{
  "num_hidden_layers": 10,
  "hidden_size": 192,
  "num_attention_heads": 3,
  "num_key_value_heads": 3,
  "head_dim": 64,
  "intermediate_size": 768,
  "vocab_size": 1382,
  "hidden_act": "tanh_gelu",
  "norm": "layernorm",
  "norm_place": "pre",
  "norm_eps": 1e-05,
  "positions": "learned",
  "qk_norm": false,
  "attn_scale": 0.125,
  "bias": "none",
  "tie_word_embeddings": false,
  "parallel_block": true,
  "extras": ["capped logits"],
  "init": "uniform",
  "init_std_qkv": 0.0384,
  "init_std_o": 0.0,
  "init_std_up": 0.0384,
  "init_std_down": 0.0,
  "optimizer": "soap_variant",
  "learning_rate": 0.00447,
  "beta1": 0.95,
  "beta2": 0.99,
  "weight_decay": 0.1,
  "lr_head": 0.00754,
  "max_grad_norm": 1.0,
  "warmup_steps": 200,
  "schedule": "wsd",
  "decay_fraction": 1.0,
  "decay_shape": "linear",
  "final_lr_fraction": 0.0,
  "batch_tokens": 32768,
  "max_seq_len": 512,
  "doc_mask": false,
  "train_tokens": 110700000,
  "max_steps": 3379,
  "dataset": "wikipedia_en"
}
Each number is 128 + 24 x the weight over its row's rms, rounded and kept within 0 to 255. Layers, rows and columns count from 0. Numbers have three digits each. The size before them is the row's rms in percent of the matrix's.

# down: layer 6 MLP down (transposed), 768x192, rms 0.107, rows 539-607, columns 0-95
# up: layer 6 MLP up, 768x192, rms 0.115, rows 540-608, columns 0-95
down539 097:153146083123118125093113161088128154170078170152118157132154126158143126125107122123123124093124100154173131115161149095161182132134086145139145109095150128114163159117147151088145138115112118114144156089116117169133144158104110158094111135179127122138155133114147115134115127157134072111
up540 088:121131093137152134136137153124099142107121129144114105171168113102130128100148128126134114158112131155130132140112124133127101183126104119081131106145106107110139111130131147123181128098123125067121077092109112109148105116137149124122090178128063158171130144147109108124076106123156085154
down540 099:116173165143144108113139137131103091137146120170141192106112149095150133149153108107177116152102113151132139095137182102093137121126176142147150125151129131140142140140093148162127165151129126120117097130147080108095113136168161140102097141117159147111120112119122098122150090110120098106
up541 100:147112142119147160093113156122116134143183188136115141079119133138152141129082094130150130169104112142193106103147140182090131103138132145108151080138131179108151172119188105175142120167108115088177163131139082154143150130140118136109162105091126116143142122130085131120146116123136146119
down541 098:135171148149092127114130102125147159116132095106143118139134118107130131093133155085102134107131131163097125163091120106125114105133134101129109137143121127139109092141105110146106136080101121111139088122161196134096118138128092136146120113133143114102131143111142113115090110137124149146
up542 099:124165131127124128117130156143108156128119126125085091148088108124135164130091144117174151116146163117107140119135122125144118124123133126125121111133148109106101158190117108101130154136093106173133066137168065154106085119163107142129179147124075096143131138133101144105149144111099197106
down542 100:114129164149099151080131090132115146095062193160136164105137107139124128124174107106158136135143109082134148153087111192089120138078128110110161129161102127099126109127137107151127084124112137112133118149150121100178135096128103123166081120177123117124172136127124151150134188109115129114
up543 110:111130120102107121130118163116124145117057145171100135136150094118139116144150094113129146134105118090133125129116127115140106143097101114154186131118138135134117122159133096134101161144155146116146127147135146150122127164140120132105138140166136128137149066109127157095141150124130129115
down543 099:109120091104100153126139126166158094133160133094171112138135123145132110099154107124142118102082145088168135085085085111082120103172146113134123136127130148119131110147081139115163128102140185113150130140128155169143141112126117116136115139125104103101143098173171133139119098120111152179
up544 095:126090109131131115119138104159122134157132105110162137176128094138159143137145129098144172147141134129126171112154100118122108188137117166143125151111122133086089128151189122120149089115182114089141154128121110100165101058153122141113180157113129133120101146114076174118112151116117105114
down544 101:173100154094169138123209175087142160123144143128129129125122135106138123063123082101131087111132120094126142142105121169172103160107121152099093103117119153144142148111091146172133123134153100142098137091170092126117143122150137172128136124112149101132111093156128147132118110126089146167
up545 097:183122123121094146154143131118155143130098163140099088109158143143104158147125155157170116133115103134140157072098143133101107130142097169134137168155122108146115096116118159101107152167177118133138123098115100131122125152133098100143146093131142160175114110135129141109128098150147130117
down545 086:102131123108132095163145152135068113110154105134200106193140089133106103148185097111112152121143133095114119159111111152123124134150154114111125100150117100141124126145116144167171088103121144118176147105122125122128125157180149163118131143141114140112137146110150115119098188113166146111
up546 096:143150108118101124106171114087103125129138166173134120140120149130112128141103129133080147112152158114171117121121154092123159183175156104186129121114139166154156143114148131131149153153140119133087113136117128117099146119139145140149128170108128116102148143083096167109115135100094111155
down546 084:127075150112151185109176114113162148123143123131097130127138136096127153141118135146116140160136143153116147145131153093128124146124093098137151124138128091108094137091097125086129126178132109172150137135145124124168121157181128116125151136106140108127104179143135137096147124158131103120
up547 097:069145139135134102091138132142118135099136132156163158144117135133121174142108090097097092136132162115112105071127167116097181136116127125110127127126142132122111051111150139090166111128105159154152138111104174081141150156136125131101104139104145128104085109144079127132120115142143129141
down547 101:151123143127116165125168120108096160152182114132142136114107131130151111147126126159175183119160117125187138115129155130156123108135149154118138134116114124127129146128130114102103117095116081128077137115170090119140133073145118116132145127149152137116161115115117088139148141141141082144
up548 103:126143148113130112193148135147115150139149114117138126130128150156134144112115107136145133152127135105099112109164095186113158140152155144167123110110094134134133137122114091113137163133124124119084088094111112161124152073131130126133151160107168159139104089148076100091144171117165110088
down548 079:071147056166157143097161134125152179090116184162147172133073093122126116136126125128139192171125132127119167100128137140112123167134153165130138110155125137099140168124133116159116126143147118115131191136171112129109134105158144117127161120135109103118135099106138168102121124146112099127
up549 094:112152160148148106185092097125141093090130110160126111175093142143128129123157114099118198153136098128089158139148100165125082141116144158148121146140155128115119118093112111146133140143163096133159112143106138083132089116121130140122159119126129161111099074133162140127113065147154126136
down549 096:111167120095166122104113162124128151133083069093128164125145106107095141128130136172113152137138101161127136120139099088101146164164115176169150153128121132148142122154124157135149166157118138114146144086125121160107110106116143112144082124136126109102155158115122121124122145076105116146
up550 101:129118184085091130094101169133146137090094104133133114162131112085079165134118124112156104089091158105142112116127106121109127112096149187124108109158117108076143106142114088140130131137142158183119118158129092136116099140115096133146119141096132157137100117161116151153124112126127112136
down550 105:150128108134150140138201103147109114135117145178108181147139107144131136160127148157086114121124132178096128127157170143140133145123135108147160152139125148128107156119115155148120124136079132115101115155120110102155132129131116127133134162116127139128112147096151090117114177158107132139
up551 094:144134126127127111159124125146136115110111109145123111118112112131114079103164136126151136102127151112100105136156104141117141130138165048128112109122138153134108117164131048128157074128181108128125124158076118090083138139117162136122122152127120118123119166137146183151102163121201137154
down551 100:120080159082137096113145112113148176132113088088159118152118115145106151120107110139117139125175146173096169145089140102175074118126176158120126128114115135133129099142127112123077154136083125158142080148128108135124157152119124102154168117128134132124081157100139140125116133105161106133
up552 101:102155084105124159101153176115160121149156104140185089152086127087112095108141146160130112160154120120148093095133138175082131141107135126114146133159140121133148108137112137154139120119129082133139118165134043159136089098125109130131134147104087116146116116118133161157135132153142120144
down552 107:122138146131113058136115111147119078117151057140110132116156138126121163116122124152179143142147140144150128121092110096082164100113159134089125095105077147162132138114119158118103118130139066121143126124132135151140118149118109147109130144144105139118094097136147095139116118110114151119
up553 107:125137118151091147089087147104124111169115116143087082129103109105127143105135124185116083095147147103146116108161120102150164131178100161160110176179100141121156110130120105093114120102086167093150117091122144110138121167090118116091133101123128125143091079118149118139074129157144117163
down553 099:119176127135099064160124117142146115124101127114116130095138126152151092123113117113150091162162097135128134157121124159142131121113137117100157133153120119111134103106110125102130141177192106156120140146125145157147117126205110124188110118135115110132173157130105130149112127131100172153
up554 094:138113134134112148158104111117164142106147136098120098109152170119126107068129162126132131082109152121078147122120150139108111126137096118178076097149117146083095105126131112129129149117128153150118176137081157106172162114132115179126142119141120143148134140104142162112137140123160123116
down554 090:092105159159142137118128149118140083120155132115081104165124125120119142124142069146167092115160163131158130143097210151133154141158128142154095087125111146109078137102124155151096173089127096140157139127140132136110143154120134103118093146113135153131130130118110138125153125145128120154
up555 099:159122145133178117121106157176149099085078102128130162132103070114128148134138169109124133131119151155096107161145114092146107134149150131120089086138093127140108149075121140118143129139144126126137163131142143154116136133132142127136150114111155114127108089129129186126110118087161115120
down555 102:147148123082102135121088172125067104119126139141126083120123120105124121161119106116113135140167128080160165093102147147163090118112081135145121185092114116106107110136117161160127143125138124094122130183126150181112158144120161134089101153189159160102135127144106143129128125088163146122
up556 098:117131137101137187112135138115140106108115151106159115108121138162116137151134130157128146159109123129124123095150127099149142134133121120135128126124157153161107138135129153113130130170132139114149067121085111121104116119101136149145112087146124101151144116094138122168114102150096195116
down556 096:137129108080150132128153155137111087110101165168156148124126104101093142127138099148149113142125152146142109120090140141102098151102128113098146138110137128102118140149133133153123130137103118101135138144156124139150122149096118128146146095117103107128119082144155111124161112119134144118
up557 097:149125083162112131123160124106151078152093111108125136145146147110119083137145150136124120172096098099140144141125131102135110139120117110113128141114140147159127151130177159089149098114130112115165113133127116148136164137097151127134168232114137142060149104125117109121124106156168162167
down557 098:117134125110133112119128117084112088113133166081107156135126147175089142149082134124167167178145146131156118113144159146125143115112122191131134136139127101152135153115098143139106140107141118138120131139116118148136158120133139153147122107134141155156136114119163110093174168131123092123
up558 098:124126100122129119126145138089165129117124092105123153127148135110131155148135172152128140142094117110127114127102136144149150132137162100125186096116154140101137138122150091086111105140154116134150133139107144164110123121154150138104117199125116132125141111124150120125139161134156160124
down558 102:127113148086125103150122099124113127132116077193126104132146176100209159134117106129154135073155148131145139143114108085089149142151127117148099142099140151137110108120120116145147115108139090131085119092121139121113141117098131101128108110137157094118103166102153152119132087123126127132
up559 091:103106118087154095143115125123145145092153127121129082156147114142119141148120136101136082077102125116153141152165164137169094125093104114131118075152183149140142117136133138148141135147150113195193124142138126094139169128173114098094075123149156145114170181125130128135106130102130134180
down559 091:127094138115145155145130149112111151154124106137161118127135133150125107120145155130161130117120148112104116058109143144143141067165106118121117124126060119084152157099134114057139102093138150144087128130095128093123129104107169190140140116132141142138142187165158126128171095144133132090
up560 119:124084119151103136143128144120122160135116117104116137152142097123102146116166145120116156167146147173081118121123092151137157125123122154090110116140138170136144099151132121129094162131149167090081136129077110125138131126122143148167154143140074117138121150093101134117125155113140138127
down560 106:127146097132159117133110112117151197133186151141153167105150118117106063155118165105132141132141132103097146107155120102107175122133090134113127140109097158136139097124149096079145157127160125099145085156125124098122135115114080149142093158164097144135157155090153117129135120149148139131
up561 092:155040132123109140123115128130117100143140099107121163168146150137119135129127170133116108120109141150099124096156128132101162118134157151164124162125134157126153172141165134116122169125151142118166105132120099157143142091136150132098112139124059108187146099115108090101149164149104100136
down561 085:093137096118110129125135144125073162115147161145122147141133128092149145152140112121122101121116150114145103142148134104127117148147151113133139093123149140105138141118089168151110085151130126159105163074123116150106115115119136140120144106135141177130095123144127091142119142114175160136
up562 104:127142146088177142170130167131134146113097112147120136140118109126107103118151101143156107136118135100136149071135111161131114136158139145123101118132174159148158094089162127117117119162133134140085149135160141152107132125144078131113097099176130138109133128108108130172159174144129089101
down562 109:136123181092132101116089140140122142164189136108089110121124105057156124128119107109113143155146095129135148121128106097122145126131120138108148156121122087128109082117153143135096111107173071165136108137102098115142122136099118149114156152113156135140115097100139151104100110155142135136
up563 098:125051111126111098142129107077146106134110104134108090154176133116137116091110101139135143136113110106133127127153138182112134125084123104110160112129126149083100113147113144100111111102125151138164170175116102154137106128039161135151133131153182128147163127102153090101105107169139118082
down563 095:110108136180102119133119122160143183126163119110137131118140090151143115124134132102139123146116132126112182126113118159087144119128115124098133135132118096168129152091140108115106139132134102134174123123142129086101117069134142110095107107153098155140169137164089143158143099110110122120
up564 096:108087127117167118152111117126107122122114103082188124160115150151134093141130125119102110131140141119111144123091138101124146092148134130141140138133143125125115114143071100132145134111131169110114053149140141082108108096139123137127133128099103124093164113155108150168120140136149158128
down564 103:161137128116121168090138092130161167132157130136082124112161113136132169114098112144148120154137105162148124125159122149117159183142117120120148124108143161105163127141127141113118166111134138136176135130111113213168127147104155088144110116136166174133089148139106126111143123131115138114
up565 098:150110178110140154112123141134172113132085087133161126128098122132122116104150137144117119141101081151129151110130114160174145124134117147117147106117102120114144128150127120107142112157152136081141159159188120125139166113151150138108125157115122107099137077099100152145106106129170123079
down565 099:156131128188130135124165140105110139161125110139131110123145103099113133166086152165103168099135136123149135180147099124138106116102106118160051164096112113116155090131122164149139101102127129114115082071152133137112098153173135134103152156138104139126079115123163112126061106121108120095
up566 094:118113154084133106085147118098118124127168091113140155130116122105158107121127105152142105098127150157145102138150132135127137113161129135114138107164113138124117116141148145147118129142154136083125175143172132135202147101154144142144122143149118105140122085149158135083121110145150148104
down566 098:138108117134113113109150140128124124087113122178112146124148122069140169137122097080111132098103148101094145117162118118117134150121109088140141110081104151116131123178109135148108139120095154121136163120113144109122136109124122122128123124135123150128173085140094114126114108135142140156
up567 114:090147139123129140156121139152117150119141067115163148120135091137156148118112116153140130114130102150128120141114156182117166116140165117117142146132095159139150140096182149122127103165141121125138119159090119112143105161131095122178149131175105149150129121061109114164105113153142155133
down567 106:107129133146104151114148116195126120082143116131175156142155107141137111142150127165154141172100133162136117145128132151131139120142131107103115149142152121123125105103143081100189085166144140119126163133126155194181127147090157091102155133150094147115123161122135145094160137119102117122
up568 106:176154168135135127127108126120097116135088098126113133075141100136087091150092095067122146111160118100145163142123117164092125118158138113109127130125155189136118097146117136136146170136130115110086122137183118123151119156094147136162138112117155171123160077153095140154135070130132113112
down568 100:142121101106100152104114134148110088112140066134150127137140156131131202117124128121145138104131144118164105103130122121145123135124144111136106107150096074150131160141161123136061157125087145171127160104116108180136122123100158143150175107117144063129131120115134136162133146135138121137
up569 099:158160104142118174102141143117137148102136094120091126157146097093092116127176148147131129155149101113140078151135094124147091164152129151129119144105172134114142104132131119116127129114158102136122110112133111158137077091134160127112103097107121158138142091144138129146144102093144157111
down569 108:149134165138118123139122127171115086150122132109127116097122126145100127138130159094127118118104120154114097137095147122122143142141178145081146102126160109154139125092101168165105138139122120121126151106119069133123101138171134160141139142107135122112136125126126143085154097122077095123
up570 096:153124113089105084102136140121089162111145141105179155117112094153130130119146134129116096161110106153153162116145108139120107156121148091102082105147147128127146124129104150121156168133116132150086136103125184110146148116091120177120141169104154124114124149137075109128143167101158158139
down570 096:112157123133152176091158189181116119109117115150130136153086115111106093109079112114107133122144150120107119144158105111142125105123139178118112125166129097140127134118176127148105140120134133135131125155146148090095096160107126142122123109127125126155122135102111128115150136099150126122
up571 094:139171092139183117117138110102135078138119128158143140116109140146110086127155171132098104163143134122142140121139152082158112093153104136149106120120150116109090140156098130122136122179115149117130103175124118142143112144142157128120121152146149113087122106117151110089148173136126130123
down571 099:162117129154116096131099157134156151141118127141106116095139107152143135134138070102143125176122121127103147148117097134147155098165093166138136128114102109123135103097183109138141110123159137114166120126111121117150134151175165102139162129102124107085119149153103137123123149135123130102
up572 099:164132155118132129138101144172114155132139138136152099135159116096131169124138149097136104165116113103117095148119178095146151147106148149153113116125129156112187145108121141110079141093109171152185148129109133143133090121096118156127121133107110113131103113110145127148140157111149130169
down572 083:167105126094097117085147156136149094145144098124122137128115153124117084083117128125117117140110105146114146139162136091126165128154096156133107161088138150133105124158130136137138134118143099137121143120177141083161086136129183146078126095148166163114129134124142141124135131084120144124
up573 093:127104157147098122130122134155075117143118115104135139142118134107123164154134134113104107136114105157116144094115141154108156136169092141091156168125154155097140110074134111152172139143127117123151105139124139141145119151102124135132123144100139133142136157123132163152112127153102058137
down573 102:099124135096157143100112119168166151183119200091126092126117116150131125119150125142186124112118163088074084143131140149156080117117137120171113126133108129125117125141176104102178148115112122141121177132080147142116136134137133083099121107121159127135133152126117117123103133118137116170
up574 098:125124127145092096116090127161124104166139076150142093112161100131135116104142115051124133141108131117116100152120116125093134158142095119107103139092078136119161121132131084116118093112147117106105097123137131156097099118096128150155151162085130125106126127099131076096108088125162161160
down574 092:115133130105117117136113136165105130148162097122166164068100153139133118084152103119135116062160101129096129110116151071122118145128118166127181182108065090138128125137094158101129130132136122117181150135112066127144101113143118087146123126138108150114184115110148125106124152100115132109
up575 101:170131150132152170110127124083105190128112172077137103086148120107181129147079134138153106108099123109105166149162136129125109102141139118096121088125144134118172132166131150131113118160095111124124113126153147147118117127075124060094120127128097120106129104105118150136105113106166148140
down575 105:089135149099061104156125086139115132137147163122144154143135145127106130132112125142132139193134120129200102128129170192144106118158130139123094116193153151143136153116136135122139079098091144141092122135122110132106099108100084110092104123124137136145093114110105130123150122123110144145
up576 112:120156137123137160101107106144100109107094121085163135179135120155130063159116166140146119133132138115141091133136144153139116125094122120156154101091165146125136129166132123139106156146162132134146128139113117147137136143076066124081154148091137125115144087166168124137134144092120120133
down576 110:136140137127127193096068167115141125155103107150096131128094115145065133102117119107136101142134152134128134092145075106108135174129152086149117102163137135109096108114139129136124123108108149101125125135168139088119117146123123149132096090121091113122154157104099158139169103120138065144
up577 093:125136154139142155097125106115132104123166122116092108125158126133130139116124137125111121113129124063122167169138116135112104088130144115105116103158118165148107144097157137126138114096104146134175074147093132121123093113119136131128140160118121171078153124166161093160151183128125143122
down577 094:127139115126146058146117080142091130120167151103134125161089153112122100155138094179165133118123113144127136084110148108183173129152119153166175162140130162150126105153116141150143146118130117135093165121193118122088130150114114153172103114154114125125144092122118147139129138149137139137
up578 099:105145145119155132087161110162119142179149136095151134137099132116120115141107114140135115132182107096067152131131132159122111109125135138084138131146102137141156113168131128146143097122152109129122122132131111131124153103111109140118101121083072103074090117113120130153104111136118116160
down578 105:132148128134129119139170120119123100135120144149168120118140094117169127152196158141122074182145148117079108085139171098120132161102114115138129174173129120101126081113135122110102138134161117149141132108117151088097134105149117104149155136118143098097119158139092114133121141130143116126
up579 108:173159041122096147176100084128179155086173158126130109093093107148103128120116081134127158132096144120141135139136145104143155141120137138108158086123102136149130111121100128156111150193093128097133147094117084117125118127122150110159135159105107130141124125132121167138091130129135098140
down579 101:116168156138114121148143114155128119124138140081179155132136159108124117105112098168113136156104108117113118139141129152153118163146116081100115119121096144101143109142131193142119072098128126104122122162151166177144156093105113092096163142178097121137120161110135119136135115075122125109
up580 101:127124148130151099109128075131111119159149138134101121112063160107079117134140124134126111138136139107102123148094148128134180130098116141152157130138128187135129120138089122125138119145116125115095143182167169142102106093155094117172124119095103146111150113150149147080099153107183158120
down580 099:125134139124155152120111172108136152074113125175134114148187164131122192119095101147115140110155079137134129127149096128134105111171155145122108153112111123147115118151148125162112119073103114150171124117107181175145153087133099106124103152162135111106123132120107139112155129100106135155
up581 088:118092135100131117158157151144090174093111119113122120082147146120124098162169148086075069100116153128162134134124098151118140131116151114122098130106104132158131133134131110118081176120167116077106087079108117138115156098165150101101155157135104134157161090127159126100127143124108184166
down581 100:104091112132102112116153123174118100097172102115112112121117123109121100146097137111131122113124152138112139169138150123122169121149141148093089151146111108120126132111153120170088148126116109158092127076132126119120133166124108136080122086180142130135096104125115144079082132157125087133
up582 095:093128153147134155117117097121183106119170139153091123151102120147122106125127093107115152119153115156131097068126094116138087109127134176124108142156121118105131128146122129080134106149170139119118143185147151161187108174129126151127129149128122142178120107080102131136137113163120147095
down582 097:167157147114161155128139121136116156118115119127121137165135152102169144108138147157176124158126111140142110116125136112122136110127143123151116130070116125131106096152149143154143109140125115150093113118123144114105148151164175145137124103150194112094132100106154146130143142130127148120
up583 099:081116143100120166119130159102135114072128122130145172141107099121087125106150136102133120095119098116135096144124152120149121119150123148103144075120103089125133143091134136161116114098127173097189106141094128150164139133130151146137130080072172115168125160146097143081147157102148087119
down583 107:128156141131134075138113108156110091128121123087089116098120116128128116182135100159131121132172166117094102120143109124145085096125192116179130094177140123157112132145131136095149136139118105125168146126116168135146143165113132122133147113098103136141136126139160147129157082118145130162
up584 098:167166122127096137147120122098122130117123193116138123143153112152109168137065148125132139156080111123154133112148049118094127151087119136092110115168147132122101097155126147124146155149120173114129101138123174118160107146129119124103163165124111082120100093119108098161119130189119155159
down584 102:103085095134182136156105125154120131123143110118099127126100121095077131109136121146072104100104150156122100115126102098136069132103121141131159096120140152158129143119124134159125109109127130095177154113107146134159097116134113144153096096154124130127154071168155168119114141119135135113
up585 100:152109115169147113112102106142125143122152170148107119119173158107100118161126116154145073111117120098086143072124099140101143101087110138135146140175118108115137139139100141145154131143113111175089120169107125142168163133088141132081123117156126121115136137079124087118122101152110119138
down585 096:114147108133164112152135127146093150190124154100136121132154158136115119112119154143142114132169155114157127108143144126117100124137101109081144139095144099119175128068125115105159112101101171072099068118138102114119163118107141158103122122108127107094104148129113091100142119137158151106
up586 109:129084115161086121152126086143142090044139089137158118122141112143100121148107154141093124153189118145129077110122136150121147112131135127183113121149145115101111098137161119098105146162144147114135108140113150134127115121135182124106117074160133175135116119110133142111141161127160115129
down586 101:086183158097149146139098133134122106140094113141135164099139135099153121101176143144148098150136120138105149146151125159075181116152121084141125131160134111118178096159112142142177144093131146073108172146173146091121119107153099142135100160102131131123159144159102122104146118111157116160
up587 091:116129091150140108124101152115096152131147118138078128090119151077149127149142155139154106109130101151131147141129081086091107148117176143081144121131118123088087142181144091142119155122124106167084121134144137127134109154148150112155119156165102108116134107104116101125153102093160134157
down587 098:115130125098077139154079156087088155088114125127131163123106144160162176110136164127093114081143144105098107116125150112111112127114122131097132126122169132096130091127093124119127171093031113141121131135147147138119169152126119143136133149135118122172166094152086120112153138147167132146
up588 092:156130095135131123129109117151109125113144119144127142146139137152150156160139180130093163137130124126126118114123157124136066137117149102165131134120120122117134091102147127117110102153104130126148144155159129146136162131118166137128152115140123109121097108079138123099171063114115090114
down588 103:116132103129122152063122096147171138157065159133128186116127134115106118113141115135168108130142108118127135122143113123118113151171110182146128080157177084113122122146136121114114129102082118136165118148153145146119147110114145156174138130170115195106118128150153125105094129096107156154
up589 082:119156127141151139132145111134151099130126154142119156132112176093179127165147158123109129081139142138126139103141099189147137174101118128093104107109152175096123159122111154126139159119080179146133164159155160155155124103158167108129140112122099176176122154150147139133171153166112117121
down589 092:110093120102124114155140151136124115110161125119161138150182081147138089125158159129147129114102147132152124125123144137140150135111173138128140142197128151148142098092124089108114132161130098084143087130147108102112175142094140115115097109108139110115138101129174113116119098108096134113
up590 102:131149146109113139103137091124151111144166099165139106115141127121145114074090139091135145103117128087144110158125151131124140100147136145123145115144141130126110135175118128157085167161137127114102186124155107133134099158113162076136160195137088120146125136101171146167138122115158130151
down590 101:060118110148132201097164101113174126118118144148123165164121143084151171175125108125127110136124126185144143156127164088112131106146143120145134140120144100084148125090096116100142123100098121149154143147152100107121129122127097131121129134078134140150151127109121153118093151134133128135
up591 107:108164139085113127114119147144111144116095126119152113152136126144123116102148119077147108127122107081135121118158105158124091129147108133105148153118136087121101123135116135115117103136121075124090117137096152106201135192086123170136089121196123126192115100134092094125148132112100150116
down591 109:186098094138098097093111069135104136150107121110155170119135117134121085159181130117083156112133149131138143113132126119092123108143114147141092149123146157128164131126117129141168112144098138136124162125117121172086110177176149145113112117123136133121155127113114135152120098150138114117
up592 093:133143184106107116106127124095125123066173118139089098100136128136146147133172085084130152106157109137144122146157152124122146136116150127199138174163148137137141146112151110143142095138134143119177146127131102114110104105141157153157157098125145158101121139089080117150112150163173149122
down592 096:131101093150125070127149085129103117108145099124138160118126117151098147125154137115129162107136086151111117127122146153158155130139119103129157127098105173110115100164096162127093125129147126160088102105130151141121113134140148115159137132155153094133083115125149088115094074133118128165
up593 100:092087099133127061131090133123116122145158111115115127128163090159129087152148166123101102098096143100138073115138138185128115104142144143120118126116128121128133124105152093122107116148074156139149150159169112128139138124145113125114164136127112164111163166136109100136120085153130106102
down593 094:143145105084101137124090121145140151136137138190154148131149130122116181093138120136099177151122149107124135093128120108103185103142094102133127137133124147114120083074136162150101134117141120123078149135174154132124110163119084144131073120154114147160121164106143147150137080146100130100
up594 100:120105123122150132116106123142101132144156048085122108095097136160125096112141125162144150121102097083200129155146134174150113138169138146124127127174134164133130121126126104117113168123111158140077086116114143128120093145111096118135117108111156129116118131133103164082108134179132104136
down594 094:122108120112112149129107099135096126147094166122081156133113137136152131120099135156108119124114152125146149119132112129104124152134080125144099126159128086112137138163121144097171121098141123152156107142116091127133112113110168133168142110117119118095123123134162122181092109141104109145
up595 105:086150157133090117109193111198110101097151108152121177126119141141070150141149158155116142114136131142117109086113134145093151090099190104156141133129138125165132125161089125111144119118117139104102144141133126115163132130088139152125118141119126134114100143106146126170139127098154119171
down595 112:108133123107125138124161153092156119128194174187150133097130144113102137137100115172083124094141128091134137080101113137107143163138128129115157105145117109166129105159170129109120110140125131143150133120155150135186175136105112111146121107051144103102131161146161113175091109116100113152
up596 098:158119145123114101143086101151093118130101168156140125099167118123144073170141116097145087141130143145143158142097084148171149148127112098109131124122129167180125108130141134117130102116131112115138126100126135154106128146147110139122149131135125118096153117110140128141153103129079123099
down596 094:084098180127091148124150161164166100146172126127139166137145142094115099130119137108160144117124174144114128165073113121175123131176188140078141164151151177113146147119142127094138099129100088135136099150121134121115149134130143137078142124191117093166128112133140186079136127120112133140
up597 097:122168137148104111142079123119121145127110136141162148146150139119154116170157175102164098128103061108080150174129108155084111133082171132150116162115095119118089152169140156117167151124106099134124139119114066111150111128146110144116144094112137123092121120147136133157130135105136139167
down597 101:139113149143110137132107109154145149146147103133136156097138129137119171085163164182127114092135134126164121136096172127157152165149153139135120162148132156153154140139178094145112122144102142159114134103115168127106089152133122110102102165151137127149127109124118150137132123100137145182
up598 096:105117143123146154121111158117111132140115117145169167130184123182146118111108153142117133137160070122076142118127142158127108101148119153160102096170120157139132096137159128111142169122097151129171136145144109114129102108149142109114144124130091124118112138137093122138106107127079147132
down598 098:136093106119128098120113125100076117135145119107115124116124142131127089138084166124108163129161100137126135160096136114118128135125133105113126087127109151107124154122085125144138127166125106134111121104152114123140106126110122140114108160139126153164097145058079170089108123163184083160
up599 097:130094145138145102138106160123113086096127122117170161114116143153100116138119121128126115152111103128100088093126118142115095134127147105125103137129108124129155123084126144125127125135134160120108133185122062125138171114133143122118098171101130176103104111104085134102142144127145132122
down599 091:103146162118127138078151107137117096126091134143076104108125102111145149151152148106119190093119158107128146126119099126165132155147132113118086111116114117117116121121101149141146164126139116145164128097104177163128158106166105125109131100114135095133123141133172159155130145091146090115
up600 108:120127146123129101129118104088109131112151116107161102146164115141137113120125143176143092136085136101097110090112099146096121162119099124117128165113074143127135121124106080154131139209118129126121133125144090156118125163152133153152148101127127112091128110134123149151127137173125148157
down600 104:094123124128106131139157110107159149142106131145146110083105156091128076147132132104132104107131122114144148158186136136107166121124135121093166102165157154099112166102098120148114097164100138143116077145123163115141167132140125124148149114079095142080111136123112147101123145139146125107
up601 090:139120075148160147140117133155141124170100105135112115109115114098166143114120122153119098134104126152089116129157115115133103112145171152118165112094122122149127147121151117126136137158171156117129111098144102145139054140134081089115139089150054136134095126118132111138153105134124152107
down601 086:153119123097137110130126099117140124142116143097113137118133134172083116111177142096099157164145158089155101164109107104176104095123132076125070115095123142108134080123167138100144101091132124129125086123143116132143114112131174136109133116163124147148107136113135136125136108137115123160
up602 090:091131105135161132134132159075101173130126166118114126127113190085125130154153128137190114113139116132132107090156176108121116130124142137106150149138121128156118115122112137152126149152145116143150098108163095131139125144098130151167103150151116162137098139168151149129121140185131084129
down602 091:128119157072112162130119140181093110122104166190140127133163096122147126121129132126136142134158145152124109126136142132149134156122121143082143155134164105146126094140177126089125113143107104127108133104144115118098171129157118157087159169134135138130092139082076142151110134113158168157
up603 113:168143138108133163087103166140108133075106114153128108117127125102151122135130155137150136107136168144142112114150093156097058088105117150136111111116103106098146106150155124091139089154104201114150131141159122117097117085130126108143165178136105088156139134105128151117159113137144152141
down603 114:137099133155079160106136095114156128097138127127160128093163148119106125144127098115132133114104129153131117135168076138126106107099071129138136141159138162122157172132128123135119106127137166114102124110178161115155116113091159174179155113089106140133129146134120158129117150135119115152
up604 101:110113094115131185128107157144119125112109123134082139079113129160072142133156167118108145164138104107143092158143172135126110116134121126102109121145142108126088092160109137132138123133161129106123127108140154112119148127136110089156117146120110152167116074148137145107125111092161157169
down604 097:098112185155092139131147109122126145135137147152153163140130127120073144197100138129144118145097119163087134129091132103098108118153131146115105109147085163108132125138142154088095151131159129162099132168108095149140148092149120182093149116099126130120114139126108161126186162122131133106
up605 117:101071122099150157066130151116134112096086117091116153108153142109116144135138136166115176153082144096172092154113156121111119146194145140137152079145110104100141094121166092145171127103126113109137173140107151121107128120155137132115123139137148111138133101153146147145111124130132141146
down605 107:111121090114175085161080130126122108166129128143115153129107130149184118154126145188130170113115139082138097162156110137124121123096137082174131143167142136146139119127178110155175112121094075106120126118134117125102090089131111151122137139118104055112147081141120104137113126122098136153
up606 099:125086116127138141124087097132130094142117121173131089122123128164121138133137103140118103073131134104143109158142138101112118136079104142094168140179134155092135148159143114113110144119153134108153132126148112127160094166093075148139175119147156115140174149132145125103143130147163157107
down606 093:128105113128144142109136094139119132147108100120113125098155166141134191122171145122168164206127087146088122108125123133124121174104157097097124112083116111145129075134112121103157130150104130139151116121142135138106143118167086144120093116130147141136124165109157165126051127108106101152
up607 091:147164133147151189111109150110136106123139092115081102145148137114080099147137116130126127080142130126135101155128198091091107150098140123118154144122132114154107108123122155156123083158142145146116156094118113118142131115104128171126132166091111126142134135109111111116152131115112124148
down607 092:101099137131139132127140197134106142122123109087114177128128161100103129103083134109116163122113173130085128122141090144122115127193176115103096127186155161106117138169164123125148118132133144144110138119176123118094136153108136144154138117142128111122127155129116127123151123165139107104
up608 098:185094164142155125110138146125095118169123112136119102163099119103073131117131088131111119084149153117107135119221131125157111113130112136110115147108105103130148165145127111124132102148124149118141147134114130174116100100090120125158135112122159114140138126083113156124077147065142107137